Weights of a small GPT-style language model, trained from scratch on English Wikipedia: local attention windows, gated attention.
Each number is 128 + 24 x the weight over its row's rms, rounded and kept within 0 to 255. Layers, rows and columns count from 0. Numbers have three digits each. The size before them is the row's rms in percent of the matrix's.

# layer 13 MLP up, 256x64, rms 0.169, rows 0-213, columns 0-63
102:170121130119112141143111114133123123160149120142156130120145086082094122109127132112146111122121129129094074131126102107105087152168138146174110162131111130140171127067141167150149131087105120
110:103104095129092100177139155098109130119094127154124146109142109121144084163162127128139131114072101127111110102130115116114152165158122153145125153087087168093150136097114155132146116107138127
096:108120129121075092117094125129117107114110173139145102135154130088124103182141145099139150099105139140133107119151107155125104100155134134076153135175123115120124154169169112112109166123147111
084:120125106160122088164152125147134151130136168138151134123146124110100125119118102153135115096098066113121171133137143142140150150102129144175162127161109136164122153115116160160107197111129124
073:146118084178148138134172135088125126145123147116125118114176091160109118085124118168126150108086115126100138115117155169117126126121099124142167143135118153157147096092129175117123164125150121
092:144103096161099104148137128107116120104135138136159171155125090117119134094115132146120116106107111154139138137104152127123128177117102142092141143095106177136130164114153203126082111139114104
087:158123133087132096143129090120149142171107139154126142096157140113131131103120130154128148098118124128117106133132177129143098184156103144182123173139136175173149098130141135162156152136131121
096:159121146113098082146119188113143133105109126132154111137120151141111097130148160131165120119119134119160130183163127108111137180111154114142107134116133180112197153123146127119129150133148129
086:147088102131143135099171139103090166116095162146133111134143079114152131144096129089136148111122122142115092140150168163135127141160126176141118145135089141127148108152169162145116166144132138
114:185132111158097114146158122134113121135109148163108152094167142093123149143127094116149121111083093147101087147137137117154140113169121165188101108119092116126141150117154118126108149115132110
124:166149088114116097131117131091106156153098134104177124117116137120105120126156162127141126098119083162062095133151156152132075160131114143110120158107128168126126132125155126141125128121143164
085:138108083132122078089107162165139100132135147129063139127181142148098104147142118108141106149122147127143088139115124115106097134146111117100132151172105104124141102142177134164136109141127117
105:116132110145137124104139101082087117144078157121171098126180146127136082119128119131116139140091128142125105101139155153143106145143142123121117155150138157114145134105137196174133136140175134
120:137095116141137124155163122112101123172131151138114114109164145119138106130148135140108057140136126127110142149167178106137158154148133152140116183116129149151110120111151168102108182111154128
108:122082115129145139133103101123101141130137145141133127111156147139133123122161128130164127164104100092100122158119097129122109148158183184137119146116101123152124167119162128163138167096073098
098:139137126130090063131124143149159156115135124174150109155157084117095087126173174137141101127083151110142097166120114160149132132136144130157131122126134110127168116121113113111108138088110131
104:149126127141113131151158153119093113149146126118155180096142112134116090128122132110130147183131139160100098149174156125083093156145150143151097127130139163085127159123134142145074154119129138
095:144082139124121140119148108108108140179097109174167139074138162131114107123112124133153101147114120147054150116125126103094107142136173157130099125118123111172110127131137133157124132146128158
097:135122131153150136186133155146128088131130158146102151097117142128096080112185110102119139097085092127116145111167115109078114148153111109160117118153120130147168125121139151119103143143133154
114:117098103138099082151110179124114151139134135127145130119134138126137087184151151127137157128116134106124151144120179114145069165126114134145170144107134115117182166104120109104151145134153121
077:109127128087093153173125116101116151167131141148142113113153145100066117133163146105159143103133099106117128103129111107149084115131102106161130160137131132125169167144150129078120131089119119
091:155086111146124095166128136089080119176131161148162121102122140124142136127127126145149096129123121111126100111155140102103095188129141103127167149088123127121131127125138089105130139095117184
104:142111125183123119118159104127134080151140149147122135132108150112088107112102141085118112181083147105141069171147154135111160143141141107131149126110138166149140139113121101137129137171149131
105:139115096124124095131146149099104125146115149140148094100176086135099120139117121112132109119117182170122133152142131141143149130108164192126121125159130135117163094085141139177137117148086115
077:110129106099109096121140108176133141134152171102111162129183112133145140132142144117157145103147135098117075156096133142142154160151134141164138156136132144115128147108122181116116094178115101
094:156116096097128110160153138127111098165163141186148112106134114112103109133176129142167158133150105145143104160093119127150096106149165127148132120166137136162145176136144160120121128098152126
100:118113134125116101161118123159114117139147144187150144129194128145123098158149138130168116127117102182133094128153128129135094132181099145133153088111149168150165120141122136124133131170124116
110:119106128152107111143149112129104102129091113122202079116155120129119064140131140122117084123107101142111115161112128159096149179130153117166105165121140122117116162111146104128133127121141147
092:115132086123096099101174126108117108106103114118157142100144150093127092147136194141139142113139130148124158167162148113075099136155147111110119142159091112122164130140132160104111136116124149
094:141128120130102118130105161099095154148102120122141126106162099142167124134178140148125133139127130180140122140132147160112063134138134151144112142138157153137131119095190161146089131147109174
137:116127104156114118155140158116167153151145136149168075120104096123102083182120134142149100171116153118132125139154122128151130136161158146123115148101078176154118151114120124153112163123119118
108:149095080134132090179133152162146118114122161143145094120130147119118097122162159133155112127130145165140103112155132100080133121131119109132158153122121143148153122105147195126078112113102131
093:121135093141136118119153153157099142114101118144172091143121131142073115141123166086143127120059117144116142143152158159102149149132123149157150174154116147157116130126123166136146166141150112
094:104114143095080101112123123109126122127131097148140121108118148115117100162116089152124122097098147094095169121164142178064119120144105141124137124123138113140171137097160129152140167117103161
135:173109098126095129139153127068167137158138155128125125115115136091096134147166189132126128138124113134110144144149139155108125126171115139150091198104110132138154150138157126117110098123129146
094:100114085154122112149126128126119119136104145101121088128150104123115100139166120120091125132121130121114112076174139158112121168122162173158107114105152152121171133070130124115154113161173137
113:174103129096085103193144155158132149127127132154116111144149113105089092116201123134165094147094132120101110140151132111103149151160133127124128101124116152132122141139111144108145125126096131
085:136110131115134119156095095088153132146131159111178140080133077071118129151136124149142158165138103125143137127162172159103068108129162103150114127107150107133133129115136153121117133125132145
109:144115120106124082139106092130127148141097164124138093071111110120117117149123121131137126167097154152131112120126105173109118124158183131109121091151118128152148126139159117156118189094123166
104:155102103081076132166106087110133153141130176123143107142137127108088106156118149107151140131122099149135118151130098132098117113159082113126116174103133130102151155134183116120128162127137116
105:155141126122094121112120086115135159179112152168108107119130135135103124141166143097138141138099089154107124168167157136097155149147147130152140159118115110176116184141115134133086122103110114
100:119122125131116112109131132120112100130042142125147107143123142073118099160169145087165104156117126154133145167163140149100099132157088165122129136109101109138130164115122120150117150137106128
093:143124107163121139109166090120134146130166126102129120117131107083125127119162126125149160155138071104141100171139125159126088159152130134164129167127123146131103130076176150138081127116126141
107:103109119094110087124107145119133121134135143196142149082127148129131117179111119148126143133109092109145142127136174153089120116172191187119114158124145151139133121130125126135108143133150129
087:140124125123116144117139143141121183152087181113127133134135121129114116155107124129115086122139120167100110151151105154075107160167112139136129141104082185144176137118147119138092138144155153
128:133105135163130103145146139089086099158090172127140120117118126145100097111161150121168150146110143097116092141144150091143147139149184158121099106126169121157149125112133178104129134134139140
095:134097100115126090109114110103137086121087137134153102106113116084086108108169115152147077116131104137140126115129182153096126136125127164126110100148095130135129137153133152098103169171118124
087:137120123131134135139138090070097095175131115155147117123137143134129136143126146146110137131124064157149124132157140156106110137162136157129164116142109179145103126111171157168107160151172138
091:101111123156127115143093118119137065142109137125140142101098145127123128177117154121127155119119095108106086141155138123088129133145147110169095119152106102114172161108171144143149165152135170
084:101114107118107122104169152136139111157147110122111166117153129108135106086128123102115123177124143147125151118127101199064115117126091093119095143119105163148157159122138107135122101111117146
113:147120116159120132155146140145078111156122136140136093134137116075097099153131158124137135162104099155094140175158098143120080161122152153102106126088107116127127153145165109150142124119122173
099:145125107144125105197136125170103088113131133169150114110190129131109111114151136098154146124114151147101093134097132131127141164138093141089110127139119113095168110104123119135121181136109121
124:159112096134090122119087119146146099131154129131127077140143076092118086157121175104138100129082120141085143171135155127106137154156124110124094144159106128141124132101137127151124150109147103
102:110125071118087136101162136096124130137093166124117162111168136124095123118142175109133109141143114120100148111142100175100134091151122131166102155142122137130151164125173136122129098148121091
087:139130112148089105130137090111066094140108146121159127139120123149121135118136114086126161134101096160135157135163131166157142108132134160145115139102088154147153085143134094106138126149102075
111:131099140122111105120174126147118111160077132160124138100134140085119121152121148075187095115120101144108141130164154147122134127140136126116122120150130117179107114127186143171094115109142119
087:164123119125113129169121129119110165139137144146146112122174113125107131120170125137109126120112135159133102161156172168069153195133107169162127140089127127129167139138154133096125119114123151
109:160136159104122088133173164147159104139123115155164152115125132090067127158176126107136082111088140132145144126141130117121092168134155158139124152131107127142167122141156119138122134162107131
083:146147131118099122108094140121133128195163187131089099079150111142115154150161124110082109167133105172113125119150132152116133129147122119144116145124099115149143137105146156137132126169101103
098:119131124104117095132147105158148131157145127123140140097125125111133118163113187124140149104126147135071127099097154188135070120134170150155159133142140138111134158116155127118109123083112166
083:148140100173109137185095139125117150125128128134184147138146102116094110113140124152136112145108129163111093145130092124106164145113107125144106134127071113162164162117120120119162099161129167
091:159121172148090097166085126133119100157156151179155166119157096089138107135115135150140126109120142076119115139117094113133150122139153139169119090119125149156129148132166103128095121137114127
079:130125066148100138102140080105141119172149136159157119126199087121098146113134158120161124114116144153124105175093140121116137112140125115162146141148128127142133138147156134128140084113141158
104:132118150165094093141135110105097117120090143171118122137152120106105128124163144084172163121136101121120107133142122123106136088149123192122133161159117145152119130115140175179110116099109140
092:123105084142102134109142088123126087101137116132156138123096104076098083145143150122133109101136137127102126155171106172119115104134137131127105155118135143197113152144141156129135153111175127
077:162154158134098103121158128124145138112090150145129150105143139072136135148192122120156104091150140143118117145141080090119120140149112123113168143104098158163117177142169141112117126123132130
102:161120100111115095151123127133138108115119132118153159124146127096131090161146155109118084143144121149108121160163116150119101179141147124134131168168092097103134178145150179089133143113149118
107:133118117115124103144128148084147126196094170172130122107179137152118126115148148152167134140128129131114083145136148128117135111153128146135159128075074137112137107130133177098142143107128117
132:139112144141116130116142094127086097150121128164158093081132093080116124140128154093163145156113122117077137103118142120084096132153148126117115158179146150134139136113135122166125124146179121
106:117096142110122097116126135124123115131093158127132120123122100077080092124148148149160101126130102134157133126171133142098124142146163145140105117091084182151118114129130125112165174137177103
108:136124127144113118108150143117123150180095154131130138132119136134072099133141113168139115166106142148082130097207133139132142123174131128139133154125092178152135142096160147139103118137120116
116:118098151119118118150159136144108173167164126126101084101132116115111080108112130128144122141140142128134096174131134156109118181133151136114090128167112155115134133122108124170077172119156144
081:123124129142111102113111150123125155164189135151096135061167138086155140131146114156145155154133107138161140144115119152158148151149153137109147168114097159125099144118135099139162134133167106
094:145107118104125134153124159084163160113149143158132080105139134129102093146101142078114138159113127144119105155135189125134141156139114113139095131120097192145116160114123101158134119113122157
105:123114096096107104150147150157135149097120115179115131096132140101125063146098121139155113118086087107081092107142153145141174137123148143120137153157135169137128106095146120138129127099116119
078:124083084132110171136092128114133152174115129125141121102130126118137114129131147094151147181121099120079113098137144143099142152122121143179157133136133165133160153114121126142072152157095140
113:146114089118131115127136121129103114155154131123127109125168153131111098130171138143190161112076119101083118140116185149148137177127142126105135148158127116139156135102120125126069139111127155
151:148104131120061115140154137123107124126119149169151130103156095106111102153154161092146094118127103154126147142125125109092141130141151167167111106111090172156089150105130146152123157113150133
081:074116138136103141138141120083141178159108144191134098079151137097103104104114182140130151123135114113122133163115145122135138121119144112159126147112153126130162118142162138177131158131154126
105:158110109142128102106164118106094107113125116123151109121124117104128079126164192118160123143112114154145115166167123161072107145132109174142102115141139119172132138148155113115105122111143159
111:106121122135097123177120166113158147177165161138154095115107079115107086142113148148176133183118131142098148133139140093129108129160154140168103121120116137141130150107126094144111140146128119
097:162130133143056089133098095130125140153143141136137130107134137111122122178107169170163152141129150120127141108118151158136093124134151179165164139151137116140177146125150119126131133118097157
092:128133142091141132199126098158069135126133125187130131139157110097086126122121142149121130136095098161090125123137153145127117175128121128129091129161099151136158117100132143112140127092143152
097:156114110110111118171101147113101151121101137143136098123179129116145119186111111113125112135095101162107116158139140134138163145146139159129114140140139153166119154143119175165088161137093086
111:136088111154123129146126149156114115157107140151116113147125101109097102133144153111123145122099113144075118150135173107140100178175143143177156106131150116137149147083146105094130170117154137
097:115104122116107146116157113095128139176156138149140164080131137099112128122168168118127103172140144146095152100157112161088123095143158138176121123112123159106132152104148141138121105159099151
077:098116123112144083122141091155128150184128142152105126133121122131123145116134176097154085125130127111144093124087125138088098145145157129173106107140107133095133120122171113113158153151122182
100:131115093162116127134162110088140098185124140147163106094124161145103100137111161119164120147115147124142149117153174166113145127154163117139162124121088150143125180095126136135115116167134129
085:161123121124115156150150144152073137162151136160168111116140078113112123126152128082145092131135121183099123112133105157120099177154132108130115127114085123110161154132154151098143114124101133
094:130138112117127089101123096154158110156105155145146140085154134126127137135139117152119136120102161162109109098168111149103103139132147158149134080153138122150174153156159181151148177116112137
109:128093145087110108127111129139101162161117185171175122096132093121096124133140141106134108126115115163132108129163141132130114131134103165134130141130079099136204128116135115112141165146139119
079:109136163120122137120119101134113148144124141111129108126116130128077082145141166156146127134094127117120072126189093126117126138145102114151139158087133150178146147142124167085138122084121098
088:130121141147122137148156095104144125152176181121115106091126142152096113135129178150144087172112166171125137119139127123102100135138140137152127107116100142167142157100124138163136109152134182
109:166104127170123099132130106110117163147123135153155096137134097118090146141154141092156143112097161140090087127172154165119174161112140175140123123147105133119121139118167144139105130132098105
091:177100088114136099156145081103080097121149132133124159130154136103130142119137182138194134114097118128120131160109167149124123155162119108115137115111130141122139125113142141135073138109154128
128:172125119152110130170154138145095139154151179145140142107159104098086100098168142160146101120118125127094147133156145146111150185139112122134104106130121133135165157155130136104144173137146148
111:136135141160113077123132144130149099182135147181122174096138142111128122134133147110119077128120138170100100119145156104106057125135121149124110150144123151108124096128140133135103127092160148
086:197059110124118102111107133138159152154115133170085145113136147112131121133153167126143170135122171138123118144108105117126159132128166138116162144128118111119120146085145099126109144106161108
107:119092115125104123124123144112143117176094141171125107114212112133089118136105159158127128140120173123131138099116140113115126123128114171159109157129110190115135134118127155111110168137126103
094:124103132104100135152124105122116168133156194171108124130150133118052088161095123135105143150126117135075132116159148141118139104136149141143170152138125140143122095125149112117122139095121098
110:128136146151076065125106175139132111145110167160144105120175132120152102171138122113129128109104156144053084108110133117099123140131109114121144136123126125116117154112146109139090126123147119
100:141108146082120119131144184131122133143119131144165121107146143107099098192153139105116084130082150115109133116128160130117154115176120157108093138137097105124129150142149083111158161113120131
125:113079084156114094111150109124107101155162119140116153090144142103140092130135163165137091108134123171088163148146165162129127143158135132117110140154112125167142150119146133169136149144156139
091:117101164107125120116134123116101094147101152144109091127118079080128146160143153087129116155106116141128135137143174135145100082167156150153137156131136142126129162141137128093077171136115106
082:151104070174159111127115140150143160125165147108121125145138155124105118124146171099135151144109122125098100105089101138136114148149159167107115092098114112096150135115160141084091143126151136
123:162110104127111075175125101140151130140141119167122131108142094119129137151169133083173128168084107112120124158119125144136117148142171150100139086116137112133099152131129153144077147136108142
102:109107134143110142159157163151114109153159120162132126081139136073119106103150128127151117152121085143110147102143174127084126129159140106169089110100091112135173157112150138155129120123136143
118:163118094117127106132116116093143136138139162119160142123157117133102111173134165122142158120091161114093106133134125168145064130139142142136154125143114154132126177145136135136094098143083181
103:155069088108108127105144140129067116148126175110129117121130162131114102121132137140126126153094095143137129120176153130075136147134097122139123144140102130129129120092160143107103140124179173
104:126088093082121082124140147117088104169109136140123163148173147097095107130167125123154145117071130116137098099134132140113142125143104159107084091137116116116133143122134095095136143112150116
102:168106113129084126142142142123093080151117152104194120129150132135117114165109158121139047125120119137129160145165154130149113106145161137126161109091121123130144164098128133140135145127117119
109:181082098123125138120155093140096119122139148173135114126100117100114112150130169088108104120113119143076097170147143167107104142140110140160111128165127143113139130153156101123111152117150097
095:152123126133137090151135131104097076146100138141107114145138140150164111168181126121146122162097095092123114148168151163142095139160108123129138125133128182126094153156120148104108156126114093
133:129134141114122105171107141138111130110094160133107118086131116097122110191133143127127107172060099122123152111144099159114140121153135117113125112087137153176128155151177128125127163123114139
122:144084157120098085130107144114112150142131122144156113091148127110105119132116124100129165109049085105097150128178142152110107116131091139155109135139148089161131146125129112126130145094149135
091:157076130122135090129109080138145101148172172130131123106132135161088099135134143140164103134121100111128129128172136123111134167145090117165169174098158108117141137140146132126094110125109142
113:148126116135105126169125076140102084173158122163167105108159130098118099151134133122135126146094122125095102147128119124106103127173122134119068164143135109141109107105119133152108146093158157
108:109055082145122121175135145122085093151112114118126090124138098140134112147129142149128142141124103158118134114131119148104160177155117139119130142124125143113178126115156136110127133125200107
100:186105132094120099155117154142114137113131112175129131133130130108086097176135133136133098093102158112124076152119174129096103148166134152125128106156147129116126174140160156113141109141126144
089:155088123127152124113096073113119162124155151174130169102139121095095130140130127160126132158118148102126095121091154158116147126152120148158124089150096160140172147132172127134118107108153120
084:153107121134141106156125124162160110162108142161096187084126100137137123141173131110142164108115143095113151106173113097099107101155145124181141143113113122120142141133124165157120122136114165
080:136101127127081132103144154109073179128167148127096136081134111144145114145154184146122127105092135157139104120142118102127119111163117130123118112107122199098150128140146124127153130138096128
093:161092096127120116128151120140090144113120140153152133120133107106138125121131134109161146094110120148085069114104121144149117201124135106133148111128081167170144112141166151133149119088131111
101:113108139151118094116139128137144121118096143153105149096161126070117122142107146098140162137105163150157122159149186137130101120161105094131124109121115100107125130093171126162119105103138182
095:147104136095105103136175106136139065146138132137158107125134129134105111136129109146152126167118158137146145127166148112161137097142097111161136136113131153161142129098197141175120138088114151
110:123086095144111092125154162120097112146107114181143164137164071141094127126139101151117128124091114145163110135114134141137131093131181146132105129129100176134170120114143137141124165132111138
083:137133146135117136147125130127097130132105155154133075126126179120120128165144165142165120112095118108140104143104145109137126151145198155165135129093138107106146133103135194159131131156158148
086:098112121149136117153101121137180135118144140170110122092162104127094111165112113152121170154113163132105147102137158119144121176141093197122124147090141098153154142141140132132136141096133126
104:118125134144132102116153144142105138135175116136149127111121096131153057124114100145153098167120140144128162128121151166136116147159169153139095120124086164152114154079150136152108168109113126
085:132131143162129086133149096129134088157139157133116148079177180104132147120122136082125117137136119152130129134129109135148088126141098133161130077097081128111166120085126139105125112116134089
109:189133129127089070114122113110081162116124145160146135122181122136137116179118112150156130145127107135130085121142123121132147150149108134142102157112125172141181132126153134120123145093106108
091:129059126161122122136135112086128142145133137148144142133114122069102126127113133143103110126105077131075142163120115121143113125128095107150101148111136157129133136131133155169125159162079173
086:142113137112116140150101128137174148104152140175152152119150113127114109094150113116124105135102080113108091132129162139118168116167120115147082161150112144165150155102106134083121119092145167
086:135162123187109130155152133099116148144124153122158103131174160116135114114145128112144164118118151117140082127146143143110089108137145163119123129150091137107133129061134157172096100111161135
100:127102122111110074137144080125112091117146148138131137098173102161149118142125132154158155164122124136114110113135151142133063116154148149115122142187144106112130137152124157112102134096117174
095:170112137137106122125129092135104074140099152130170112079143129121129121188113152132125121155132140112123114114125121123088122114134153130120095120156141155078159129072170132141120123145107173
096:106137117119092089123122116109119122162123145116159125104195137133098121142161181141153126103128153152123145099119139169139101112153129168092182135156104131117146147098141116131102097139091113
097:170112131106128113123153161173105108135129161146110144092127130090109103103132106145118128105148144169093089130102120123110114123154116109162093128137075150150171131120164179137130124106151099
084:129113104131097144139125149101115131172129145112135144117172130160125093119137131180176093142109119162103156121091102123132147171171134130159108096111174132131112166099138118110090135150146138
102:126103117148085099107113142126138076126122140178108122080163124138100132183124146092141085155119127148155110140143167119129136100124132156115123131162156101121129108108163147127135164113089100
091:155112123151102141215137113155124170137098123150116154135143118103092097166132124138142093137081113102106124139124128115171128168132121145124086121113107109166126151127148146101156119103133133
098:148090128098113106130132149143126102122123123144171134119183134116138129116159165060156136144136110125095112147131104149110126150130176151113114153151125132109138099153157161152174153141169157
096:120098121127114098143107148155158126128120150169171091111132124084087108155153177151152096132139131115132146094091145138105132163153132175098150145117140131164104153115162139137108094108124143
100:152126117134123130122110141145116137135168123118129125126166150071100097156123114103154166148091100091114109149119116140099153137144160162132131121115123155122160144093125196095127173156102151
090:197098118117106142111144106091140137149118139115154120077132088139111127102148168116088123132129128191123115169169146163123118130128119148125088148141136141172140155137137106122110125157138108
090:102146104117089124153150148143151171114180142137127114112130138128116088118133131134157110132143151138116182145111107118102101116138102104126054140100082155097110136108112138165109126134121088
093:157126114086120122151162110114126135133133169143179086090146108132102106133129118062133156095116117127108126130151150138092096117134151156168116145121120134114114116075156138147139135168090122
110:131090072149134094140128132140136145097157116180145166126164112099142121159114141097177110081095119083103119150136121143138095162138134132135124120112138173153119162123120114103116141122153144
091:127112105110083104099117156124127138104131160122148098112118103125062132138148163136169132085133147155138096132138194158135091098150125118121157113143094176132147126117132127148159129128131105
100:132093113117115131150149088106143108142106146136159123093135148126110125121096146088138118123101130132099091130171178199126115137169110143128121137130107132132113170137108152193112119155144121
121:123103124128114119121162114123104154127095136104137088083130143123111115130115150093121113165107125175131114115125119163087142166162104156102099174139086129121129132122149165177112145128099174
116:160083075132135136140143153131097127166137124147131136111123113121119085109188129128154132164107086110067088113131169148120128154148121118132134119133103122132135123067138124122123141090145144
090:174134126125089150143146124158125162157132135178162117122147104093139117157151152088166107143115071146122127140164122140133119091131137110175151128131124108136132161112151173118119125139128177
092:115119122172124136115150111114113104132082117138148154118145134097120137136158121108131122165131118191104119103144136197128102136155141161118149114135154147152149120099112174158093177128155146
112:132116113119107119136141187092163145177127121122116124119128066113143111141125155145156130123120106152139141120147158129099092101147138159180102121114103148147133174109150113146079146167132127
137:106095102098110101137137090133123142115137127162151155098154140115114097135137131146165152104105105096097116112155143147129090139121102153149147168132153130151146110102158179137075168091124117
078:095111111109126116174147113111118134131093112126117137087177102122103106113147132117114153172136079104116132085096147129125118146145133150176123149160125178101115103121097130175135128165147126
095:177119141085104123159134076121124121099166160147118124119134158091088107165155106102132117115107129103106100176136107121111132161143112139137119152123118145168126170159145125104134133079118123
101:086098074106106128136129119113153130140146178132158077106157089125083085104111140107157098130143148151125102166139131114130114148113131130160129150132112151105155121123150147171149116167128117
100:155117118136135108173155148160178096158117167162106109130131176129079130118130121115148114164132131127110113126108165154132110127132130144141121107113118118133112182078135124138100125189121098
095:113122105091100112129164156123110109139088157100100104107154146163107108124130113171134152103113120147180111140155151143077144128123124143148136130169094153151156144117143129148089130176099136
111:137103115160094119110122170107149108150116111128183114099099109092134136160136176135138108157123129163093124100136115124122129121159119182135100093136149110144161101078139132139096160135110146
142:137121108147081124170139130116109109159142138145124101111102151135085071135185144164155147183124112128143133158124153130106101105161121138131106108150128117134174128115177153132141147145115146
092:149118087175111105118147094116129128138143146109133123119102086122140120112138171114131116142102088118108091148142140196111152149152098099138132121118097154118140118079136125180134130091164123
119:154078111113119100169123091138105091122135134142159129093135057128120114128131144088132101137086119144110095167180112146139128136115120151147102097156133110118159132143143105162120128156129134
086:131151132152105126148158160137149118106099128122137137113151169145107103123163133164141084134098090092076133143175160138124148155122121125180131112151074147153119123093104124161143145123136121
085:165122116121093087133160121109111110141120171116124170092128126129116135132122104167136148129130139138149153146086133134170158173139107112174140098154145169145117144157172165126117124083132113
085:148130148095082101122113131139113126122109133170115143135108096139120151161142140069135111131112088109107132104154119100133135116158131155137086173175072154163123147113133161141105092127120121
101:140118142096119105111129133127123131137135125133129113123148150159109111161113122095142091156105094178161134171121119093107117150158147118120123170104119144130166134117149198131090142145121193
084:136096142142131123164178162125197104147152165166122140115099156115077123128119172128131114141131123118127147143127120137125146135136147167147137123081119115175127155115110104115156096168134111
090:159140098131085121106155142153166112138152175122125112139110154116080101155184125153131132122128121105093144163120128102105124132151160101163128139106113143157163167098124140089137128137169132
102:140114139150102134088126126127121126177124167132115123110135123104081108120112124122145141174137117153099137102162135148102163124162159111146120180075101127178107118128174145119103117095112110
085:144086106116147114158166124132110122147155140127157136064131152094129125124091170168181093108116122106117107114162124101116110118146119169131153103146129116130143132119120142116102110189110117
120:120110124161109126142132170095098105136124116145168127106194090131136084133129118142147121126123166170114150116141177143153113139142171100107099093120097156142127135087140125132098159122118148
117:157113107123117116155148140120132086152146114158142138095145156088113116138153120089177111130141089123108124140131155137117123110145164133159096097129071131142149161114120165175097156111136166
093:160142137115098133169157167092088135170099147105159162108158137116103108146142128154165150135139139163113125154126123105131140124161103137149093065110077123159115134129137138103128131107147133
086:095086127136093150110159114133117084134114117132143108117125101113103116131130136082133125152117129103077168136159107132155093159143193131132109124109130116133139105110126154191134163127149096
080:147105120097127104100134117082127142160127126116130145152139123142108105136144151141189096145132185112154160085154179155103101116143115142133096135081101118138150133140138108098093138155136142
112:132108121135139120130133115115140123109168153136154145122135144142097099131186153093190163136114146132073123121117108141130141177138140173150091108153130170134118135098153175104150144133123143
107:152138120086126076143158137112107134150119140118187134142172119078107104148159135134177107120117127115123099143151133117100118121131103125158108135134070125146138155165129138112073144125141105
102:143130123136091109170175131107137130122096155157138122115160142093087134135151135085128135131147115137121145170104103079088140140157120160133126149129068156156112131074141146159124134125136123
117:150114088098141120145096132132140153136136135149159159112134144140111077143180150138126132146080127101090103114159135131083153160161161123161143138155093163109119145106129118162086120134122122
098:130108117159125124117178127113137083109153155144148113140121087111135105120156149114108097119123099145120136136110150186100112141143118160174148119148125124127126129092162144201123175112145147
109:127108115125130069115140125154157118156115145151116128089118137118132107106181115141179106160119103123119132127143148177089111130144085109134130156152142134166158138117111142121065111116096155
111:143105122148084120124149118088166099113098117119144104072106127135152100174114143137124078124110114146122147140158130140110124150160158172166114145138131146131154156108147113167097156139106162
108:119113106108117109125132077174101115110092136127132096115112117106126097141148159059122140145122087145109140150182158131090135146146150135146091151121123130153169153126149110101094141152138125
105:147112141140085111181142126154109137130159120151125111119148131115107112115163157148121093143091091134080149165142119137108178159139120140114089130082127099180131164156130109129131130146134156
086:124127117150090133151131109071113148137078149150146127109142133151110106113107152124142152127152137149099144137158099093105114128154118124106155104179137125133161179119130178098133089144122174
130:118090092129091140130147104094128114140102138108128129129109104094107106171138152086124089136115141113102116148146178143078112127157141169114124138135126117176147138130149143089158168103130163
078:151095103075159104131116118182126122147137157169136126160108120095118112108138156102191138119105133090124089145130134152146097169121119109138149167138165118141126139134143110107099134097144112
124:102111130145070100141171138094114122115123141145125141102177111108130085170141132166147124109090147127125133113126114114107137154161148170148107170117110174137115135106132108157106162140153099
104:119131136146109125164152147092130117117115133141125104106134130135140046171128124110136090147104142095141149137129149139088111147153098173104113139112165100193135128114153100118117157134112145
090:156116116094078119164108119185140119104138134149155134143126141125113086153151130152112101124110120128135106168130115134130131160161162106136125171159106138182161163144139177112103150118115139
104:173105112100111106119135095111103092112118180134141142096128151120144106150116146115136094140129114169105099171169116128107118129138149099094129136173140137154160124117180137139099106082111136
095:149079125126123129175122120145119146159146149170138147135114118110109113130132139113145115169088099165131160165135144148150117119120103149075077122100094098139149123153147141129097151101159166
089:152121131143098139093118154108116114173102131129133089120122133130145078112159151145122133143091117161124159107127142151145120097126180140137082106112088112179168119118126159161134139117147173
094:155122077107118148113174149103105140124131126124102174099117106123122107145184151136115116149119081111104147129174164134112125151135145134108152104148112149144152131067152143159110151144156128
106:152114118148083140144115099122128108140113117127139096125131087115111101126135136117117085140066127113107125147140163142128165110152160147176160108148093123133162132161142108149083131144067130
089:165126111085096132146099149145129137118142144146123130119158173116088145156138147144135118102107126134122088139147180129146141135148141120160138152174100196135120164158156151157143129093110122
097:136084104147104095133157176110126161134109160170121090100121169108114131145120135158140107104126159094137131144165117103115121162124137125137148141108130181159097175143167107126126137132135159
101:155128115093124126139118110129120131125172128152139142133146080122129107141115125105121068171090102148115100146141121160117112117153102138114072091105130118144181158077160127130128140129158158
096:131091113196127122152144128126108128158083140105119120123131148079102126148134137140145121093085140135108158192120109119125087113103129124116145121110113141124096135150171124176109137110113090
112:121080128171089136120187130106120137107103163136164116124096146129117076120108140108113131143129128160102141141159160115105101163153131115170097115129104164166162115135147110134119152149107124
080:136081135141133080137119108150090111150120163124144125111138139141102101139148148140135111106109121123134147125164175140099130182159064165147167160100129098100156134139136127134113100148116103
106:134110108122060083147118156088141092116136153124187165123127140142134101176132149145143081136126122116129128125134153122133111136157154110118134143119128141149172151111147119110125091108183140
110:131119105146118138143117155099144094156124132151149090084166126126144125156159139132119140116104172148126091149134164117135124149172097191112143111158149174136121144115158171137132140162119100
103:138090148169095123140162124143129103111159132183138128118121128126088106157127121088136127133108091128132138149162136144101114099151149149141091160107118106146139175103146174159083166121127129
080:134145147158132146121140156107147099123105157148132164119126150109129104196146138083157115124124124133130086160140124128157074094154114130120143131179100153143112123116156179118095139107109106
094:123119119119137097141139154108093140129146124170157138105130134141104109125159167149136153113112135122133118143116145127123127098139179136127143153121083153198169103130138126096108195169124157
095:126111148185146128166176117114115063151129136123137133096127124135137122150106146128124149145084110129133090152156143113095099144130156158157102144169106137168119162111150145142109133168156143
100:128148083168090134102152078150100115134153141122154138135126105105092127136132137152162124118124090126113144177162170160158116137174152122138160147151119131145145143108154149154141157100161126
106:182134128107114074134162109138091100135090144182131118073129118111138112109134157161120116165116095167104135145153136117138094150133124161160145144144141169147135121130131105159142134144123148
098:144094102108093100189122157150179146170121123145119129148159134145135132168115095110147106122099146174119121128145128144138125145108152119133096117140123152141116149121144140159129169187088124
088:144131129111102138151145099141140102126137097146119086132128075117116097161161126106122138126120141163148096075138104165143137194139144106156111110135120143167166121109111133119113162162163136